Each number is 200 + 40 x the weight over its row's rms, rounded and kept within 0 to 999. Layers, rows and columns count from 0. The size before them is the row's rms in percent of the matrix's.

# layer 4 attention output, 384x384, rms 0.177, rows 263-299, columns 0-191
095,206,223,307,289,269,222,236,164,194,234,215,180,216,196,249,215,175,151,146,197,278,194,206,135,135,122,184,143,299,226,164,192,208,238,138,158,187,220,232,170,221,186,200,160,193,203,189,197,238,221,225,150,204,184,150,194,218,141,208,121,291,214,198,161,244,213,226,186,218,169,235,210,254,204,182,181,204,234,168,191,209,108,189,227,145,213,150,198,181,212,194,193,162,228,258,196,133,251,189,264,234,120,133,194,196,229,228,241,197,216,228,162,228,203,222,239,156,161,197,267,197,172,156,183,195,218,208,185,180,173,239,227,197,120,181,174,231,177,179,228,229,169,253,269,177,221,215,215,252,200,167,165,237,187,224,195,236,192,176,245,190,236,136,223,152,247,191,151,159,189,226,141,275,210,145,233,204,240,227,233,192,241,225,148,199,133,227,176,292,195,168,163
108,226,225,156,182,197,191,172,219,195,176,224,230,176,166,211,141,206,200,178,130,150,203,165,187,179,178,191,208,202,211,212,113,219,265,180,182,164,200,215,181,268,220,224,170,239,200,196,176,189,197,272,222,192,197,239,221,181,226,189,229,111,190,207,216,65,147,201,180,243,193,201,124,258,226,195,255,169,200,227,191,200,213,197,194,212,234,243,203,238,157,153,220,216,162,239,188,148,186,131,247,237,180,222,215,182,134,206,185,189,214,184,231,143,253,197,227,128,208,173,202,173,260,214,242,204,237,262,123,183,178,259,157,183,194,224,232,268,235,232,208,182,224,262,239,222,212,201,255,231,183,169,188,261,212,212,202,196,212,195,188,128,213,97,246,218,222,130,244,181,177,183,193,248,223,222,171,110,227,221,226,206,248,184,268,189,230,197,145,199,194,196,189
098,166,147,166,180,186,247,292,113,200,187,207,208,194,229,168,292,244,198,203,285,121,180,133,248,242,239,185,178,178,167,195,176,124,260,207,197,229,155,219,192,194,161,268,214,155,161,270,208,261,171,166,178,247,151,139,219,146,139,215,125,170,200,151,154,263,253,181,221,180,280,250,204,168,194,265,236,171,272,188,183,227,132,256,160,208,251,310,261,165,204,232,393,218,172,206,199,214,226,221,292,131,171,198,149,186,269,203,172,182,180,210,212,235,223,149,240,134,172,198,174,242,234,151,222,197,191,231,240,268,162,137,173,217,300,225,208,214,259,172,224,200,195,210,276,219,263,253,212,161,165,179,222,262,173,197,212,165,213,155,163,262,260,214,301,154,210,136,184,186,159,164,192,215,204,233,178,166,139,197,224,113,127,155,197,177,207,247,158,174,195,177,231
093,190,193,170,158,158,206,230,169,248,160,172,246,186,162,217,167,254,245,190,144,184,194,164,209,279,213,178,201,162,185,213,248,120,251,205,204,213,193,208,180,287,235,122,203,157,169,187,214,237,153,122,207,251,163,218,199,214,203,194,204,202,259,247,258,223,247,140,136,199,168,219,186,294,184,169,151,264,202,140,178,192,236,242,280,184,175,274,215,223,176,240,170,159,122,212,222,206,177,225,149,209,296,165,217,161,178,249,172,212,187,201,205,195,212,228,170,234,224,199,164,233,167,207,236,221,166,192,296,179,138,192,174,227,136,199,257,163,193,164,197,154,204,150,191,159,137,220,259,231,209,244,189,241,259,155,241,121,189,209,140,177,249,126,226,202,196,226,165,269,192,189,131,237,286,188,195,185,248,265,268,179,228,204,119,153,213,250,198,219,175,188,131
102,151,160,179,200,184,164,200,228,259,172,284,238,164,238,143,274,210,153,225,151,240,168,196,186,214,215,179,228,246,246,236,181,206,261,237,157,182,201,171,164,212,215,264,229,180,218,162,178,177,265,175,208,150,178,201,222,200,159,195,219,195,148,189,253,192,151,198,237,231,126,156,193,159,228,162,168,213,196,187,188,221,232,206,182,210,221,168,193,235,146,172,214,169,159,195,243,132,143,160,209,210,229,201,237,215,196,148,190,260,236,204,185,216,210,151,234,199,150,220,223,200,210,161,196,167,244,223,189,214,172,188,206,224,120,222,214,210,209,185,142,226,101,251,233,204,162,215,197,208,190,182,136,217,200,175,150,198,129,206,263,195,229,299,236,181,124,171,190,210,150,167,162,189,187,282,180,150,158,141,207,210,177,221,148,199,132,144,186,136,189,203,209
112,187,192,203,193,189,245,162,205,263,203,202,183,195,191,202,186,148,200,149,201,198,237,195,183,234,259,189,198,192,215,220,156,200,254,201,179,191,251,172,192,170,232,193,205,142,202,175,231,198,236,187,263,183,232,164,211,171,213,215,217,194,216,220,174,183,163,172,183,189,199,188,192,126,186,221,195,194,209,169,257,196,169,223,222,190,120,191,200,206,244,200,201,229,241,181,204,192,174,252,233,205,228,203,210,219,199,234,205,208,242,188,171,246,196,189,240,124,202,224,156,169,208,236,194,178,209,154,202,236,195,194,254,221,172,167,246,174,187,196,221,162,203,231,245,181,209,171,214,207,223,170,221,217,199,200,187,167,216,177,230,215,188,234,176,254,200,260,198,187,210,189,184,131,250,195,167,203,153,153,236,175,194,275,172,145,246,236,213,212,218,209,149
107,219,206,300,214,209,181,226,272,222,210,202,190,226,192,184,189,192,206,211,289,166,190,186,163,188,301,177,202,209,173,287,185,178,147,187,102,185,177,168,244,237,168,153,206,148,168,239,204,97,199,202,166,148,205,208,228,204,169,188,159,240,183,267,195,159,120,245,213,199,235,177,252,205,220,223,172,203,241,156,213,102,150,243,167,244,196,178,225,193,178,159,154,202,251,169,123,191,187,153,147,164,176,170,253,239,160,206,227,232,205,134,264,233,153,222,185,219,227,246,238,212,253,195,171,213,130,185,201,201,126,164,237,251,165,121,232,168,232,134,255,195,170,165,138,193,160,170,214,249,206,223,216,214,231,182,164,148,232,178,253,215,160,239,168,188,185,207,181,173,212,166,199,217,178,135,139,270,163,211,200,196,191,193,208,283,209,199,190,165,208,258,175
105,215,262,199,255,231,216,179,205,209,188,213,167,211,206,153,190,232,153,210,123,204,176,209,215,143,213,210,260,225,209,195,171,153,128,208,201,241,234,195,194,219,207,114,212,228,196,168,243,254,139,179,236,225,173,201,194,182,208,228,201,210,165,222,162,159,228,198,154,192,223,228,179,175,169,232,158,166,187,233,113,247,192,168,186,197,226,189,215,224,188,196,177,191,126,111,227,189,174,238,158,251,212,209,236,242,176,212,219,219,94,174,166,183,142,213,149,253,204,253,249,212,168,236,189,223,209,228,163,182,123,255,172,174,210,156,160,140,207,166,253,143,137,178,179,139,188,219,188,223,237,236,191,198,186,275,256,168,210,232,221,207,194,160,193,237,132,170,164,176,220,238,181,175,185,228,231,192,229,199,237,204,189,232,178,233,144,192,192,208,249,229,177
100,223,238,229,176,202,212,241,210,234,247,220,191,208,235,225,141,208,191,190,185,193,178,236,206,138,216,186,230,181,253,176,153,171,194,148,238,134,236,202,248,160,187,229,161,251,234,235,191,235,200,177,191,261,190,146,231,200,238,179,98,207,231,139,157,203,234,246,233,194,231,195,225,97,177,207,188,236,148,197,158,145,208,208,140,171,197,171,209,195,209,262,190,242,211,172,233,159,123,228,212,221,233,233,211,196,135,250,258,248,184,167,193,207,153,152,203,156,227,202,257,172,191,208,229,151,150,174,124,276,180,202,228,191,207,206,176,245,205,234,182,176,236,141,189,168,244,194,195,203,196,300,194,154,215,198,234,204,187,205,221,177,146,135,181,230,176,228,177,220,236,238,218,222,202,237,199,202,132,269,159,214,194,275,182,274,207,200,220,268,213,212,124
097,224,213,228,238,177,242,178,236,184,188,232,220,194,298,230,162,209,163,265,212,214,197,167,226,169,239,226,219,239,191,172,264,185,118,136,134,222,251,149,168,201,259,225,176,142,142,207,259,186,181,173,270,189,120,226,200,167,238,179,271,156,221,214,170,172,156,169,160,234,270,244,215,142,175,213,265,187,175,219,230,219,173,211,217,139,235,154,188,245,222,138,144,159,195,120,225,176,195,170,159,280,180,175,142,207,206,191,153,224,251,208,224,169,237,169,240,237,206,259,167,194,141,167,233,187,233,257,195,274,152,216,182,226,225,149,200,259,247,182,281,178,263,227,166,237,245,176,206,247,232,212,206,193,196,159,226,216,189,207,171,224,207,129,182,223,317,237,116,175,246,235,168,140,254,200,256,130,268,178,248,192,242,233,214,229,147,255,256,146,217,305,186
101,115,250,234,285,221,205,216,182,205,261,170,238,218,205,98,176,238,216,218,196,154,196,256,175,208,184,219,286,166,300,230,193,154,134,219,238,284,250,192,217,156,196,233,271,135,142,251,209,212,211,206,167,165,264,198,188,172,143,164,153,260,205,252,81,204,208,187,203,198,230,142,170,227,174,169,274,185,241,184,197,144,269,195,229,193,202,98,192,183,140,176,261,199,130,119,228,142,248,194,283,266,246,225,166,179,202,212,169,177,163,156,148,235,207,216,207,212,198,222,215,215,228,192,189,206,160,184,221,215,271,168,242,214,153,172,174,185,206,156,224,194,187,195,226,163,168,109,229,301,160,138,216,192,184,214,181,237,233,284,211,191,224,168,212,274,162,245,284,188,128,197,196,186,195,174,208,248,253,153,225,132,223,184,257,191,236,140,198,256,138,206,199
092,224,136,150,178,177,187,203,175,220,191,130,188,235,253,208,229,169,155,281,278,220,245,121,237,199,158,219,209,174,279,135,149,206,243,221,214,200,165,341,245,248,219,225,236,234,173,203,205,181,214,153,211,298,254,114,139,167,195,237,200,145,207,136,189,229,262,252,238,167,242,173,192,214,177,198,187,210,134,208,173,217,158,172,289,233,168,252,239,161,230,217,147,250,243,140,143,240,284,234,235,165,206,178,184,170,233,192,181,187,179,261,216,265,203,161,263,151,248,155,160,161,157,247,237,211,215,170,95,165,136,183,185,230,218,197,188,157,176,262,281,164,167,230,238,208,204,129,250,225,179,264,229,174,166,217,178,198,271,194,268,200,218,241,177,178,255,213,234,163,221,151,190,158,214,247,214,230,243,158,163,208,282,191,165,172,196,226,250,179,235,183,174
099,204,176,243,203,264,164,171,231,208,227,169,140,234,191,221,136,201,209,205,155,266,243,221,136,132,152,203,231,259,151,224,197,158,205,190,134,201,248,194,199,250,209,199,219,246,197,182,212,226,194,201,239,154,205,193,214,154,218,243,161,228,171,188,224,188,267,202,185,166,172,182,149,239,190,185,269,200,211,164,179,199,178,199,251,207,208,232,247,204,186,208,204,202,150,206,200,188,207,221,182,172,129,211,181,239,232,197,174,189,178,194,219,206,187,174,183,291,241,215,213,196,243,245,207,224,256,173,233,165,163,269,268,195,189,180,205,272,176,158,239,197,209,205,207,170,189,191,221,190,227,96,171,203,177,170,255,254,185,231,187,212,195,220,183,255,134,198,176,235,177,185,213,183,204,229,243,213,197,210,204,238,197,260,217,231,114,162,225,211,201,204,163
097,277,148,268,153,259,148,215,240,96,114,153,193,226,200,213,176,196,198,225,170,188,110,167,291,95,152,178,173,195,181,283,245,194,217,182,207,146,246,149,176,258,215,279,254,254,247,192,172,197,218,163,207,134,230,194,242,227,192,231,191,161,139,191,305,138,187,233,193,236,203,225,252,175,125,278,128,269,287,172,197,215,151,185,203,211,188,207,241,259,232,186,76,141,170,213,222,217,272,276,148,232,277,159,186,210,293,288,322,169,158,176,94,208,252,194,187,249,205,181,222,111,245,284,202,194,163,179,193,114,189,176,173,200,153,201,186,206,182,216,238,133,245,180,210,167,238,259,177,183,207,210,232,200,259,187,184,252,142,197,253,189,177,124,229,174,199,178,229,206,180,190,177,184,162,241,124,122,164,222,206,260,165,161,148,205,234,191,209,198,219,146,172
111,178,178,242,235,236,174,202,181,227,203,157,198,215,201,222,194,216,145,196,150,179,181,203,128,245,197,126,263,207,168,207,220,222,247,255,144,226,219,135,187,243,245,130,151,167,236,212,151,172,147,229,216,155,158,123,186,214,201,230,256,218,190,202,277,164,145,209,283,146,232,228,193,184,296,162,228,171,151,288,184,175,145,200,265,219,114,202,145,153,226,196,191,222,243,269,151,245,186,202,234,163,151,145,182,197,262,164,258,190,264,230,344,163,187,195,165,233,229,179,188,253,280,218,242,267,219,175,247,158,283,126,224,158,168,256,212,256,150,189,163,221,241,152,172,191,162,248,255,260,197,220,259,241,177,200,216,195,149,211,130,166,237,239,226,190,204,205,175,203,168,146,224,211,210,221,191,153,220,192,230,149,140,158,240,216,162,142,223,158,186,135,209
094,187,193,289,239,148,247,116,155,217,186,162,169,127,184,191,235,162,214,218,201,195,170,200,139,283,158,240,196,194,261,187,294,181,210,223,212,201,171,206,190,140,254,237,186,239,218,175,146,147,167,149,170,155,191,223,122,154,247,257,270,150,164,174,192,173,137,224,149,136,252,280,234,188,214,205,256,136,147,219,159,168,122,189,186,226,224,217,265,175,199,195,282,232,237,249,187,189,173,161,225,163,189,212,147,147,169,145,241,143,183,223,252,161,197,185,188,209,214,156,179,181,223,156,182,233,244,196,174,229,119,191,165,208,177,179,215,218,203,162,232,197,219,178,209,223,179,281,209,217,94,184,143,186,226,165,204,175,157,193,150,251,138,240,200,242,220,194,206,239,219,161,148,266,223,121,220,171,276,211,211,154,249,176,196,192,212,219,200,170,161,227,121
102,186,225,198,228,284,176,190,170,236,205,239,230,231,170,206,216,210,188,247,209,225,187,211,242,212,120,204,245,253,199,202,144,190,214,199,202,194,276,187,159,178,205,230,201,247,253,185,216,229,244,201,216,197,255,214,233,237,160,144,218,240,122,251,183,222,150,206,214,191,177,153,220,161,173,185,259,226,234,267,191,189,210,204,168,194,195,196,147,172,154,165,212,176,194,174,268,151,195,209,235,239,260,183,244,261,196,191,139,215,144,144,222,163,198,233,153,189,224,170,139,233,195,210,154,178,162,260,124,182,233,221,240,163,242,189,100,216,231,221,210,203,162,245,192,228,203,247,248,188,125,180,246,245,223,238,193,109,219,202,174,160,249,197,203,254,252,201,174,232,164,160,221,180,126,123,184,260,233,193,227,180,195,180,181,248,171,261,198,160,127,145,169
099,151,187,249,231,250,194,207,183,241,115,210,207,200,169,184,260,231,216,211,214,195,177,144,183,265,196,235,185,182,233,176,178,217,205,234,227,212,171,191,226,185,239,199,166,246,156,211,167,218,215,161,169,261,239,146,173,293,217,197,186,219,274,182,211,208,187,186,227,175,205,197,192,100,114,263,158,210,193,222,212,186,216,238,194,200,209,208,260,211,189,214,247,276,174,207,239,159,159,230,222,202,208,176,203,176,145,203,163,207,203,257,143,258,172,176,163,126,192,290,151,215,215,143,218,132,173,189,246,215,179,204,190,230,208,206,218,253,222,196,75,117,173,181,180,213,233,193,193,193,107,212,197,185,232,192,157,220,162,216,194,199,287,170,285,180,267,241,211,191,249,169,226,238,212,180,203,206,153,187,295,156,245,199,199,241,272,236,212,203,200,146,210
101,184,209,222,225,223,284,194,178,186,231,154,232,144,235,148,246,174,212,203,213,199,219,207,235,216,251,200,200,210,217,226,268,222,197,175,159,250,190,160,228,248,159,231,243,183,216,246,254,146,189,169,214,142,244,185,168,228,179,276,222,152,180,222,184,276,214,302,266,179,191,245,151,240,215,199,207,114,257,109,291,203,231,168,259,247,166,271,187,168,284,196,188,260,226,168,135,193,206,166,191,200,213,191,184,183,182,234,162,158,239,195,231,198,130,156,209,312,266,152,270,221,193,234,141,217,172,211,245,205,176,166,189,266,204,168,176,183,255,175,187,231,180,198,238,179,203,252,209,167,264,204,218,213,170,167,180,251,192,224,213,201,154,154,201,145,215,201,237,202,157,197,218,236,224,206,251,222,239,165,154,200,203,258,171,194,165,250,272,198,219,197,179
096,234,190,128,230,242,249,188,188,163,189,220,181,259,282,181,216,261,180,213,208,112,202,170,243,196,281,159,148,187,110,162,156,213,243,130,143,250,131,202,176,178,260,221,148,266,100,283,177,222,177,276,183,150,225,126,174,188,201,222,193,271,191,218,239,235,224,191,236,274,241,252,280,182,122,193,276,184,216,225,153,184,299,168,158,162,272,181,250,246,155,253,159,163,317,162,215,187,184,139,161,183,154,187,159,259,196,229,164,152,204,172,139,93,217,194,188,211,182,279,178,193,143,232,187,156,183,218,145,230,125,211,196,183,219,203,234,202,176,213,189,240,127,147,188,230,191,172,160,230,197,221,130,179,238,199,275,196,167,223,262,208,229,182,164,199,192,237,190,216,229,222,214,121,259,237,222,209,229,191,156,142,282,201,193,174,190,234,211,201,192,252,244
088,242,93,145,162,113,192,188,255,166,119,216,214,193,219,228,164,200,212,294,167,194,157,171,218,264,296,299,150,111,248,220,175,272,236,221,272,148,129,201,158,277,344,138,163,205,168,279,165,175,180,194,177,217,191,229,242,193,224,197,254,161,210,136,302,114,222,213,136,238,244,139,224,145,210,204,138,146,296,200,155,269,193,143,188,156,247,240,187,201,235,189,145,165,252,109,231,200,211,175,141,200,260,254,223,246,150,246,214,193,155,271,286,170,116,162,208,188,155,177,257,157,218,205,242,206,188,189,244,263,201,176,192,162,113,240,239,241,247,167,203,170,212,284,181,154,202,171,179,215,235,189,212,178,166,223,180,239,201,181,191,201,261,221,214,172,218,188,217,204,208,195,225,264,251,214,173,216,233,181,189,210,154,238,130,217,224,241,205,188,215,202,175
094,188,142,260,196,231,199,199,153,241,193,188,200,173,282,255,158,207,159,141,187,247,149,196,273,243,209,217,190,139,87,97,202,140,167,120,193,249,261,250,154,144,187,176,198,227,135,203,127,197,171,214,228,84,255,247,222,220,279,158,174,198,147,144,211,291,198,180,232,237,250,241,186,246,170,245,137,209,111,282,260,254,157,266,159,194,260,137,235,141,161,158,224,174,158,198,185,185,220,190,205,201,134,194,215,169,158,218,205,193,106,178,170,215,187,229,242,170,198,224,263,210,203,201,186,193,190,143,236,118,221,205,193,135,223,266,161,243,159,151,235,199,234,219,199,275,178,166,187,163,182,212,159,206,186,171,169,192,189,203,208,230,215,225,165,362,233,201,194,269,200,206,140,213,135,231,250,160,255,246,145,155,188,190,147,252,165,179,222,194,227,168,159
093,234,180,261,139,174,179,164,167,150,244,193,291,235,154,231,187,183,144,170,248,239,179,188,175,249,220,136,245,195,235,191,213,163,252,149,188,176,188,213,180,167,224,187,175,206,168,197,183,167,219,251,168,215,227,143,165,272,149,239,186,193,187,187,202,136,137,170,121,141,184,151,197,226,194,208,253,172,212,206,126,188,195,164,188,179,191,236,179,120,154,199,181,208,238,201,246,188,158,165,215,223,227,199,187,184,189,215,191,137,201,202,189,208,193,198,229,218,120,240,218,204,125,179,174,160,215,162,160,215,179,168,301,240,163,230,244,166,142,293,222,251,142,171,217,214,230,105,176,258,234,206,237,207,159,156,225,220,220,218,201,186,200,209,130,203,161,208,216,261,239,182,231,200,207,154,207,171,268,228,139,207,204,222,231,210,213,232,208,142,183,196,252
106,257,160,248,200,238,223,177,208,237,192,209,203,185,225,258,176,195,214,202,176,189,192,238,143,137,214,270,197,191,254,177,193,244,248,175,236,194,215,246,194,242,211,329,191,265,187,218,208,197,240,235,137,188,212,186,219,198,170,208,187,177,162,232,180,170,234,263,170,130,201,148,200,206,198,181,261,187,260,150,171,189,182,119,208,232,260,209,210,211,173,173,113,257,247,190,220,162,164,191,204,197,132,266,212,217,138,208,209,211,117,177,195,209,210,222,201,284,157,186,131,201,169,174,184,214,248,169,231,177,278,156,195,196,242,230,167,217,219,177,203,248,225,173,108,233,173,199,174,250,207,232,201,170,185,250,198,192,224,227,186,276,180,149,194,206,242,252,169,224,235,145,214,189,198,268,154,204,213,218,197,183,251,212,206,268,256,230,211,168,178,135,180
107,184,227,223,265,190,242,186,217,196,185,243,106,176,246,143,168,225,215,241,207,203,157,190,131,208,198,235,183,179,182,129,230,147,218,245,174,127,221,223,245,193,155,186,260,194,288,166,144,140,190,236,222,164,140,168,233,128,157,213,272,220,154,230,166,235,215,120,174,216,193,223,223,195,164,212,157,274,168,101,201,183,207,168,262,186,225,239,228,222,172,188,195,269,269,173,207,223,213,264,255,151,240,195,191,236,159,224,185,265,246,135,210,210,139,238,195,249,234,173,178,189,197,194,154,164,208,225,199,141,162,201,225,191,177,168,212,242,248,166,241,182,270,105,197,246,192,209,178,256,119,263,257,186,242,226,227,157,226,249,190,227,222,183,230,255,278,182,169,144,164,227,205,213,204,266,200,217,171,210,110,161,163,194,237,207,152,198,239,166,212,237,133
101,227,233,261,191,161,186,188,192,199,190,185,180,231,89,240,98,169,242,197,248,218,211,239,172,203,209,230,209,198,286,163,207,275,164,188,161,205,224,245,114,260,177,148,180,215,217,117,249,223,158,215,235,162,243,252,171,206,202,218,235,280,182,215,184,170,263,181,201,115,171,186,293,198,266,218,243,206,149,190,199,190,235,192,190,178,246,212,202,197,213,196,211,226,174,185,222,281,169,219,165,167,216,211,145,199,287,157,121,192,239,264,242,247,187,123,215,219,195,163,244,176,162,179,208,183,317,206,220,188,161,173,198,207,157,131,136,134,243,153,186,184,187,170,201,208,216,254,189,236,183,171,180,149,245,157,203,225,229,189,224,162,178,256,216,223,152,188,213,181,241,181,257,187,167,212,278,309,178,172,248,174,248,217,245,201,156,141,259,229,133,223,185
090,198,222,182,210,205,135,195,218,205,255,186,202,234,195,176,205,193,253,197,207,189,264,253,182,158,164,172,202,218,173,142,213,147,155,213,204,240,194,240,215,189,192,114,225,156,204,173,252,193,216,195,215,161,200,197,156,146,117,210,221,197,213,187,134,224,216,229,227,235,143,197,193,191,211,149,261,187,171,240,185,204,272,199,254,154,200,230,248,245,153,188,241,143,132,187,203,212,193,159,207,208,216,248,213,184,163,178,193,200,180,226,288,221,225,213,248,189,208,170,158,186,266,196,190,305,194,198,138,253,202,197,250,223,198,204,264,222,164,174,159,182,220,205,152,143,200,220,151,141,178,147,175,237,182,224,136,204,221,234,125,251,174,197,170,250,231,217,172,292,230,153,204,181,212,209,227,234,143,283,142,226,202,216,224,189,239,101,254,171,172,235,219
099,178,130,208,184,196,118,128,108,209,197,179,221,228,252,254,134,175,252,162,222,149,216,197,225,207,157,203,238,148,191,248,193,252,275,159,97,193,174,180,228,230,218,231,171,215,145,246,198,178,217,170,161,196,210,150,204,162,159,147,275,231,206,194,235,196,243,178,225,223,177,187,175,144,184,174,174,138,208,190,109,230,202,222,210,203,215,103,224,212,198,194,222,167,132,220,204,149,295,166,208,173,260,170,178,103,176,253,204,200,156,172,210,203,228,194,190,283,163,234,177,235,176,179,180,175,198,218,210,224,202,198,217,191,227,197,189,162,197,162,174,202,199,264,185,292,255,159,161,165,181,157,152,195,197,219,158,180,138,235,201,219,236,165,171,175,234,184,175,180,184,277,204,217,261,263,188,187,176,220,144,241,179,160,110,260,190,216,224,258,220,262,264
101,215,284,174,161,194,189,187,227,154,184,220,167,213,302,217,143,186,182,187,153,139,296,181,124,155,166,141,176,197,175,111,148,226,232,205,150,231,107,167,208,200,181,166,234,216,193,198,208,157,175,239,306,239,300,154,173,234,168,189,162,197,119,255,259,236,235,207,177,188,210,237,149,195,193,168,240,271,147,197,194,168,198,213,199,254,165,258,256,209,173,247,208,257,190,159,169,187,245,127,179,251,177,236,249,263,231,220,206,216,258,208,231,186,207,149,177,241,146,264,218,172,210,207,220,186,193,235,97,147,205,246,219,210,190,193,242,195,200,267,84,237,126,217,165,102,183,209,187,192,229,170,138,223,176,223,212,193,120,206,250,241,153,275,183,268,227,172,193,224,188,209,206,132,134,209,135,164,243,230,185,311,179,285,243,268,214,188,158,208,183,197,199
088,169,187,259,124,150,160,174,237,212,184,263,255,212,199,143,240,191,144,208,212,158,222,147,136,193,117,221,200,171,224,169,175,263,235,210,184,166,230,211,104,194,249,164,204,203,256,197,184,74,176,208,191,180,244,178,228,208,221,189,140,230,212,102,207,150,116,184,201,201,180,125,155,174,149,262,107,243,147,287,119,113,167,217,130,159,125,185,205,158,181,213,170,165,153,245,169,204,103,201,166,218,165,189,186,247,199,244,201,247,205,167,201,261,208,182,220,202,203,279,200,214,253,201,216,162,205,181,173,181,246,161,251,152,183,222,197,259,192,235,132,167,230,178,284,179,242,265,186,189,127,138,243,252,203,260,227,206,183,215,174,105,161,191,234,177,167,244,165,283,196,163,231,180,197,204,244,117,235,254,209,162,271,167,222,184,209,248,205,162,252,166,181
102,225,173,178,174,101,148,144,222,170,261,222,198,156,159,199,196,184,228,179,211,158,213,187,258,210,201,165,251,159,226,276,196,198,179,238,151,177,230,138,234,181,215,179,182,198,204,228,284,139,218,218,163,221,239,228,228,182,209,207,186,184,185,179,206,171,146,234,188,134,176,237,214,240,237,214,259,198,180,214,213,166,172,218,186,233,140,164,207,249,267,190,176,217,177,163,181,182,189,229,193,205,181,202,224,186,203,161,174,218,191,127,243,208,202,133,163,201,277,195,197,231,211,258,220,207,204,133,225,226,204,142,205,149,234,182,246,86,187,172,239,188,165,216,177,217,175,256,221,156,219,217,218,246,234,219,145,182,199,210,238,224,226,179,235,250,234,222,242,215,211,155,225,223,237,207,203,238,191,228,197,304,171,198,213,193,188,177,187,280,197,207,176
089,163,123,261,171,189,240,187,184,241,173,204,208,204,247,247,200,128,186,223,195,177,191,220,111,264,152,325,119,234,209,305,199,218,154,226,194,224,302,191,140,204,251,279,216,152,126,156,163,209,172,186,92,263,242,209,229,246,281,147,182,169,212,211,186,129,176,148,187,228,164,215,237,181,230,201,247,146,189,168,172,163,221,240,204,264,210,164,202,247,231,253,307,142,264,216,209,146,211,128,199,189,243,239,155,159,276,247,309,187,184,196,197,271,169,190,166,183,174,196,265,103,198,177,193,140,211,185,175,232,190,188,148,229,145,192,270,194,210,180,225,235,198,173,243,191,191,223,147,247,196,198,234,218,183,232,245,191,242,225,242,184,194,236,147,202,190,230,234,156,183,158,257,139,221,263,262,196,270,225,188,203,218,208,176,206,210,241,210,203,215,187,171
108,222,195,224,147,130,230,227,225,154,149,257,227,180,215,199,189,177,193,173,210,187,216,215,227,209,237,215,209,238,136,257,236,234,174,247,211,203,162,200,165,209,222,184,156,229,197,262,221,163,186,273,226,136,239,231,228,240,190,160,201,264,143,226,152,184,170,214,226,182,217,184,199,245,176,216,177,173,182,225,183,201,208,174,141,172,205,155,187,226,227,235,169,192,190,193,196,273,175,176,161,196,127,177,221,245,221,173,261,198,230,184,196,148,252,195,194,193,195,158,203,247,208,199,220,238,216,177,193,209,147,181,207,228,231,222,186,242,209,206,182,159,170,194,214,225,203,127,238,214,267,283,194,214,178,209,162,238,158,185,151,168,245,232,235,183,186,167,222,223,220,234,213,214,185,158,218,200,220,244,256,230,227,255,149,147,163,184,187,151,207,221,129
095,216,185,231,196,201,164,200,200,204,174,156,184,199,186,228,182,269,221,195,181,205,250,189,142,262,249,232,255,184,187,178,221,154,149,201,167,199,209,217,198,262,232,174,263,142,239,123,233,252,90,189,239,103,245,146,182,207,163,227,199,205,177,225,181,129,170,160,235,238,178,159,259,171,178,182,161,222,182,209,147,222,170,195,210,234,255,153,235,152,227,120,218,235,196,166,223,184,248,166,213,227,186,181,283,240,255,177,144,182,182,200,147,202,147,189,201,168,230,183,232,218,220,259,143,205,176,181,172,236,223,140,243,250,194,210,217,209,212,171,183,183,193,198,310,164,218,200,212,100,163,162,222,194,210,191,219,290,177,197,229,186,217,273,290,212,134,159,223,181,172,192,126,265,191,241,214,244,212,185,170,227,259,154,201,181,209,133,139,178,179,193,194
096,231,208,273,221,179,196,233,188,166,251,207,197,129,161,199,235,185,258,179,180,303,204,201,134,195,182,195,179,147,172,149,222,173,208,203,197,230,147,239,248,162,212,288,183,190,213,233,169,255,220,166,124,212,204,100,183,227,240,167,172,156,215,205,133,235,132,201,241,203,182,184,201,244,181,250,208,159,147,179,219,181,138,222,169,222,247,230,218,258,202,149,149,193,180,179,177,218,216,195,244,212,242,225,227,187,143,179,200,177,185,148,289,177,213,283,143,202,186,154,135,249,226,192,221,214,191,182,162,185,235,224,252,216,115,200,262,138,201,277,235,160,197,201,158,208,190,185,139,209,210,178,278,165,262,141,224,219,166,225,225,213,164,217,196,191,179,225,185,194,230,208,245,277,194,218,188,172,194,213,167,178,198,233,124,196,256,250,234,204,206,179,193
098,222,203,216,203,105,225,242,183,179,238,227,229,163,224,225,263,167,186,143,201,235,183,187,241,229,160,277,183,248,139,175,211,250,155,193,215,211,167,260,223,241,129,241,233,224,267,214,214,144,126,199,213,218,229,212,226,170,176,230,194,234,210,235,250,246,224,229,289,248,129,207,208,201,214,242,199,170,249,158,169,239,175,206,283,212,211,192,162,135,218,232,253,286,191,197,182,215,219,140,224,172,259,162,215,141,209,164,147,231,247,250,169,194,133,238,146,238,220,147,210,172,171,161,226,201,229,247,173,150,238,252,246,204,250,194,308,169,180,196,225,187,107,207,205,110,188,208,245,171,193,199,220,245,226,184,186,203,226,181,174,178,225,226,258,206,195,164,190,180,209,248,216,208,214,185,221,167,235,179,190,240,273,219,246,240,190,178,174,143,213,178,239
110,238,244,185,229,197,226,245,222,235,206,198,153,206,192,162,243,199,210,201,203,226,190,174,201,204,154,192,158,291,244,140,223,239,235,170,159,243,191,212,188,212,158,177,212,181,198,156,245,166,205,235,279,182,169,218,202,117,191,217,178,200,159,203,243,197,157,195,226,201,166,253,267,169,204,209,222,186,184,189,187,191,220,144,264,208,178,258,213,251,140,248,236,220,191,231,192,217,156,222,187,170,206,148,172,208,213,192,265,172,196,206,204,226,148,181,172,213,146,169,203,177,232,215,208,175,207,221,157,225,179,245,181,191,249,232,192,150,137,267,195,146,209,137,187,172,149,212,196,230,255,200,143,155,195,252,216,193,228,198,168,200,228,248,155,212,247,184,148,212,255,247,271,177,237,130,236,172,199,190,188,239,205,190,252,245,232,196,187,163,191,199,234